Each number is 128 + 32 x the weight over its row's rms, rounded and kept within 0 to 255. Layers, rows and columns count from 0. The size above them is the row's rms in percent of the matrix's.

# layer 7 attention output (transposed), 96x96, rms 0.157, rows 41-57, columns 0-95
size [103  97  90  98 108 100  88  97 106  98  99  94  96  96  85  89 101]
[[ 96 117 140  97 101 130  48 160 136  96 125 134  31  97 157 128 122 178 135 118 178 133 113 148 137 134  69 113 114 129 152 138 159 150 152 155 150  84 127  78 110  92 101 141 126 166 138  78 119 139 103 117 168 104 149 111 128  74 154 163 170  80  71 125  72 114 145 133 151  94 133  62 112 100 112  65 190 131 185 154 121 157 128  92 102 116 144 152 196 100 106 154 119 125 165 136]
 [112 106 110 159 136 108 179 133 133 216 178 134 148 133 118 121  40 163 109 131 116 142 161 125 154 108 126 103 130  79 139 132  76 117 138 122 137 120 181 177 100 124 137 124 135 155  79 168 119 141  97  98 152  68  53 153 143  87 169 180 125  98 127 176 143 145 151 136  87 129 188 139  75 103  89 119  86 140 136 136  90 112  77 104 180  80  91 121 159 139  82  82 146 133 131 100]
 [ 69 137  88 154  98 127 136 152 110  53 156 152 127 128 129 122 165 102 118 116  81 176 104 129 137  69 117 164 136 158 116 146  52 150 110 150 102 106  67  70  77 117 112 137 140 164  81 142 110 132  90 158 124 136 114 112  92  97 168 135 176 107  82 140 111 124 123 127 125 138 139 129 172  78 152  92 136 136 124  48 133 126 162 116 129 125  67 189  94 209 157 173 168 142 100 120]
 [108 123 115 142 169 149 130 155 169 134 108 162 166 140 164 143  90 148  88 116 133 150  68 142 101 124 131 138  75 109 152  78 115 151 157  76 103 116 163 109  90 185 106 162 150 114 113 175 173  93  61 115 169 122 165  53  85 154 147  84  68 127  91 159 158 169 176 173  81 137 170  74 157 148 128 163 117  88  97 113 105 143 182 109 124 121 161  99 149 150  96  90 152 116 137 109]
 [ 77 136  74  94 138  86  77 160 131 148  99 135 157  80 109  98 125 104 143 121 116 184 170 172 126  92 156  98  96 135 143 121 101 133 126 127 138 132  81 150 126 104 139 115  70 164  88 122  51 163 187 117 140 124 147 140  27  96 152 169 140 108 100 155  87  70 103 144  87 143 164  63  90  86  95 131 114 108 123 116  90 170 172 131 120 143 111 140 121 128 124 117 178 157  86  99]
 [133  73  76 118 129 140 150 116 144 127 169 161 154  99 166 129 121  93 103 133 111 134 105 168  87 157 159 148 148 162 135  82 115  90 155  97 122 137  76 158 168 171 164  74  92 134 147 157 144 100  85  97 131 163 170  87 103 106 137 148 207 154  96 149 110 106 100  74 111 120  54  92 148 164 131  69 119  91 131 126 173 109 141 130 208 142 104 179 102  85 104 180 100 111 142 112]
 [ 99 127 130 106 119 158  77 204 162 185 154 132 151 119 147 136  80 116 148 110 104 150 118 123 115 134  94 146 143 124 137  94 102 118 146  91 129 138 170  82 121 130 173  61 117  86  64 157 164 189  68  74 157 136 118  75  75 127 144 122  85  76 137 130  75 128 125  72 139 151 133 114  98 130 168 149  72 162 128 190 125 127 124 115 127 130 172 122 164 222 135 105 123 136 145 130]
 [105  95 189  61 139 106 136 162 154  98  84 154 140 106 134 138 133 123 134 120  78 105 129 120 155 110 144 120 119 103 130 177  96 168 190 121 144 132 139  75 136  87 118 110  92  88 146 117 139 150 113 106 168  52 142 158 126  79 117  85 163  78 124 131 109 145 170  84  99  91 186 138 175  99 164 116 177 137 113  64 154  92  74 155 127 132 114 213  86  71 134 114 123 111 161 126]
 [120 172 117 159 122  96 145 105 155 182 160  91 122 164  95 139 150 137 175 172 164 134 158 166 140 114 139  97 118  82 129  92 152 211 156  67  99 120 101 147 152 121 114 145  97 138 157 122 147 148 113 135 106 107  76 100 114  71 193 113  67 126 147 133  84 131 104 140 147 209  96 163 157  73  87 122  95 116  99 146  91 161 116 200 125 103 119 127  65 115 122 179 164 122 132 111]
 [195 170 109 130 141 140 118 199 196 118 151 117  95 155 156 173 152  91 125  78 118 152  89  87 117 167 170  67 136 124 131 189 115 110  94 141 136  71 170  99  92 120 171 131 114 111 158 162  96 229 160 158  72 129 145 169 124 130 109 115 127 130 132 126 153 133 165 107  98 155  65 113  72 124  97 153 185 117 124 143 113 107 104 149 117 110  92 165 136 106 163 124 128 103 145 144]
 [144 166 160 114  87 160 127 103  99 123 148 137  95  91 103 114  79 157  96 163 162  81 173 118 163 179  70 146 126 108 104 103 139  90 182 109 128 116 166 105  82 126  99 176 124 112 100 104 125 184 107 120 171  99 152 101 132 165 129  94 182 142  98 168 149  89 166  95  78 113 128 132  86  86 171 161 145 152 106  71 138 102 137 133 128  93 162 165 150 147 194 119 139 127  43 177]
 [136  78 104 137 187 136 144 160 164 129 143 142 147 112 101  53 148 144 132  97  97 106 123 186 122 166 112 138 122 141  64 117 145  44  91  88 150 111 140  95 117 135 106 121 102 110  73 142 141 118 145 140 123 158 160 167 151 126 179 138 143 132 113 142 150 154 169  95 204 133 105 183 120 147 117 196  56 142 121 183 137 139  55 131 155  93 113 118 179  86 135 127 154 176 116  90]
 [138 141 174 132 105  87 119 182 139 218 123 144  72 154 140 157 116 111 124  90 165 132  74 143 135 109 150 127 182  93 144 103  91 182 160 167  75  73 205 152 136 176 147 101 170  98 121 153 109 113 124 121 118 114 136 135 163 107 113 117  93 118 131 100 149 178 109 170  97 101 125 105 164  88 157 164  70  60 113 162 159 167  95 102 131 165  93 118 112 164 144 104 162 145  93 145]
 [103 168 170 115 160 114 119 155  77  83 138 131 105 180 148 146 137 186 112 133 137 106 155 142 175 118 107 157 130  98  80 129 146 148 155 139 128  95 136 190 124 124 112 138  89 135  89 185 155  93 137 105 185 198  99 133 158 143 197 126 147 126 112 110 130 119 110 134 167 174 147 167  57  98  92 107 119 116 183  72  90 185 129 152 126 101 139 101 193 142 125  75 154 196 142 132]
 [ 82 148 151 116 101 104  83 126 100 150 114 133  87 122  79 168 118 120 113 190  70 137 107 136 124 142 153 149 136  92 168 110 127 141  90 142 147  80  86 179 133 129  67 156 141  99 145 117 135 123 146 146 127 171 113 178  74 131 148 188 164 178 143 134 128 134 188  95 116 120 202 112 158 106 186 113 142 220 161 118 114  95 138 134 108 126 158  99  79 123 172 112  78  74 127 171]
 [142  82 109 139 159  70 134 170 169 104 140 110 139 155 199 106 124 114  98  64  72 143 206 157  64 160 108 113 142 115 120 160 111 136  64 145 157 128 147  76 124 128 151  96 126 126 133 121  99  94 155 101 147 158 120 186 135 129 111  67 111 101 133  98 124 140 110  95 143 140 153 130 176 108  93 176 211  94 137 149 150 122 133 100 184 164  94 139 168 165 130  90 123 149  66 114]
 [160 114  74 113 135 120 111 123 160 142 148  91 148 130  79 155 129 126  90 165 170 133 152 137 147 145 108 143 101 128 131 174 147 109 118  82 139 120 161 120 133 183  78 140 157 102  38  36 179 118 131 113 107 115 155 158 114 129 158 165  83 135 101 172 121 138 170 166 142 175 155  75 106 135 169 155 174 108 147 120 153 148 157 117 143 120 106 178  74 107  96 201 204 136 144  98]]
# layer 7 attention value, 96x96, rms 0.172, rows 42-57, columns 0-95
size [109  88 109 107 105  85  97 104 101  88  90 101  97  89  91  98]
[[139 163 129 101 173 113 124 113 117  81 148 132 123 100 146 115 104  83 151  93  64 130 176 169 177  99 137 113 175  82 134 151 144 137  89 100 158 144  99 169 164 109  85 119 132  61 138  60 137 126  82 124 101 188  97 115 123  89 120 111 111 156 103  77 124 138 152  94 118 120  95 190 119  94 124 114 130 149 138 124 170  85 203 131  36  82 170 122 106 136 144 155 117  69 118 137]
 [136 154 118 157 130 143 148  89 117 152  84 103 134 122 125 150  90  97 129 111 172 109 189 137 120 107 139 134 127 136 112 111 177  89 127 111 171 179 192  83 146 136 154 113 136 124 150 148 114 193 130 113 222 149  98  96 110 110 127 158  82 180 120 139 168 153 131 106 131 126 108 129  85 142  85  88  89 146 141  99  86 179  97 174 104 191  80 101  97 135  70 117  90  69 117  58]
 [111 160 107 152  91 103 114 135 100 116 133 156 145 103 139  48 126 102 102 127 153 191 114 110 163 117 111 131 186 193 110 140 121 136  80 170 157  73  62 125 153 132 171 133 171 112 149 108 138 181 159 173 110  94  99 211 174 116 142 143 151 133 153  74 171  80  95  70 176  92 153 172 104 178 167 122 126 153  63 111 150 151 111 132 133 120 115 132 136 111 126 134 111 115 141 168]
 [125 192 124 145 131 131 140  68 124 163 112 108 112 128  79 195 130 114 125  88 102 126  80 136  94 110 105 177 158 109 147 119 152  86 104  88 157 165 212  86 127 103 125 156 140 123 115 131 186 128 104 111 162 111 122 179 170 112 140  61 126 147  87 130 159 147 114 156 128 150  57 216 115 128 119 117 125 143 107 111 151  98  83 140 108 127 126 102 168 169  80  95 113 110 205  97]
 [148 154 114 125  88 106 193 135 103 113 116  70 144 148  94 182 134 123  82 118 170 140 146  89 135 113  58 105 122 105  93 159  94 116 147 150 129 125 212 107 109  81 155 137 117  85 121 141 104 113 120 159 171 106 144 197 159 156 134  55 106 175 133 134 140 134 119 177 121 138 207  54  98 150 143 128 141 130 102 138 114 136 115 164 113 158 133 141 111 133 121 125 195 209  89 123]
 [172 134 110 127 123 118 116  71  75 124 141 155 140  80  69 129 152  71 117 114 111 126  95 159 127 136 155 137 140 109 105 170 113 156  94 111 199 126 138 115 176 124 107 224 171  70 158  99 135 119 145 130  95 145 106 138 109  99 107 123 130 194 139  97 136 138 131 152 132 123 205 133 160 121 115 113 170 113 149 104 113  79 156 111 117  88  50 128 104  49 122 131 115  55  89 119]
 [153 109  78 177 160 166  94 114 103 139 133  71 146 155 166 157 130 120 141 122  82 139  99 144 157 109 134 113 117  78 145 134 130  89  76 172 124 127 100 133  65 149 134 134 131 125 126 140  83 149 133  94  58 202 129 130 112 114 109 146 159 198  94  81 158 100  81 106  86 159 152  97  51 162  60 127  87 175 115 121  95 119 125 130  95 115 158 102 164 151  68 115 138 149 101 172]
 [ 84 165 180 122 191 103 161 123 167 152 104 168 136 186 117 136 151 154  99 104 124 174  99 125 136 132  98  86 139 140 129 148 140 100 136  86 142 170 161 127 148 137 137  51 132 144 109 137 148 168 185 108 110 130 187 125  98 114 160 118 186 159 115 139 154 115 130 183 124  95 104 101 137 137 144  94 146 128 189  97 119  18 149 102 119 171 191 116 194 104 168  95 126 107 127 127]
 [103 148 143 143 156 152 120 111  94 180 115 135 223 147 116  88 150 129 121 143 120 113 194 159 141 116 147 136 102  81 145 113 174 125 112 124  54 169 124 164 185  73  64 173 184 152 138 104  70 123  68 117 163 147 174 125 110 171 152 187 164 100 123 128 113 161 157 100 169 129 144 123  78 160 123 182 128 115 114 149  80 143 139 139 103 110 131 138 191 146 153 103 140 140 155 121]
 [135  88  83 173 188 132 130 157 161  84 131 124  94  91 159  98 129 131 167 142  86 169 109 143  70  60 118 123  84 131 148 135 189  97 127 122 181 100  82 137 190 154 136 117 156 137 137 191  97 102  73 149  96 140 123 136 138 132 117 134  89 122 186 121 112 163 115 135 178 184 136 163 131 134 149 162  93 114 120  75 134 162 175 116  92 149  82 101  41 108 128 132 126 167 115 113]
 [162 139 145 121 183 147 127  89  55 133 122  80  94 118 116  77 155 139 169 146 156  88 152 126 151  83 124 156 142 130 152 100  74 141 111 128 108 140 155 186 102 117 113  93 139  47 140  98 108 131  98  92 125 152 130 100 123 169 110 138 105 171 171 129 131 156  68 173  87  87 169 106 151 118 160  46 182 106 113  90 129 201 186 140 139  93 151 135 123 143 130 179 133 133 172 141]
 [121 195  94 148 131 139 129 117 115  94 121 109 151 116 137 141  77 135 133  94 101 133 150 202 161 196 143 136  96 164 129 164 150  94  77 134 123 139 117 139 140 149 108 114 121 161 130  56 218 153  90 125 123 116 105 102 105 110 130 146 143 116 183 117  74 125 132  98 154  38 161 175 109 164  69 134 101 148 135 112  94 100 136 161 152  47 155 104 126  71 128 148  81 118 160 118]
 [146 113 146 219 152 153  98  66 137 141 151 127 114  98 139 124 162 145 115 181  57 134 150 119 151  88 158 114 177 144 120 134 135 143 174 105 168 139 133  89 171 136 129 111 131 108  95 114 117 199 118 130  93 117  92  73 154 133 138  94 136 102 146 126 107 146 123  87  80 128  80 157 192  78 177 168 141 145 140 129 162 135 143  95 169 141 153 156  93  91  91 203 158  69 126 174]
 [184 166 136 123 171 147 134 171  90 114 152 162 113 128 132 158  89 109 103 138 127 105 204 148 128 119 183 102 132 150 104 128 155 125 123 114 129 148 127 121 133 154 167 188 108 138 109 199 108 113 129 139 127  55 107 127 187 140  94  84  99 120  62 130 175  94  91 157 115 151  57 140  96 119  70 111 115  75 120 121 130 102  83 106 187 156 120 114 192 115 118 182  76 142 172 134]
 [103 134  48 141 108 138 139  67  88 191  80 124 129 118 123 145 185 173 143 179 106 102 115 133 184 148 150 165  94 105 127  87 182 135 118 111 126  77 172 106  95  67 106 178 109 116 146  94 106 141 113 113 103 115 116  85 129 126 166 153 166 139 137 116 153 166 125 144  99 171 163 117  72 187 145  72 140 110 115 126 180 144 118 151 126 107 146 164 116 154 119 164 170  96 210 123]
 [ 80 170 102 114 149 169 171 142  81 142 154 162  91 107 112  92  95  95 140  97 138 159 133 157  84 130  92 144 191 100 155 125  66 174 106 151 158 120 140 147 167 127 164  91  57 113 151 141 110 107 130 126 132 149 134 151 140 158 135 174 149  87 137 121 173 119  49 190 176 111 136 170 164 126 113 136  85 115 140  53 147 128  91 140 109 107 200 104 157 145 146  87 102  82  99 107]]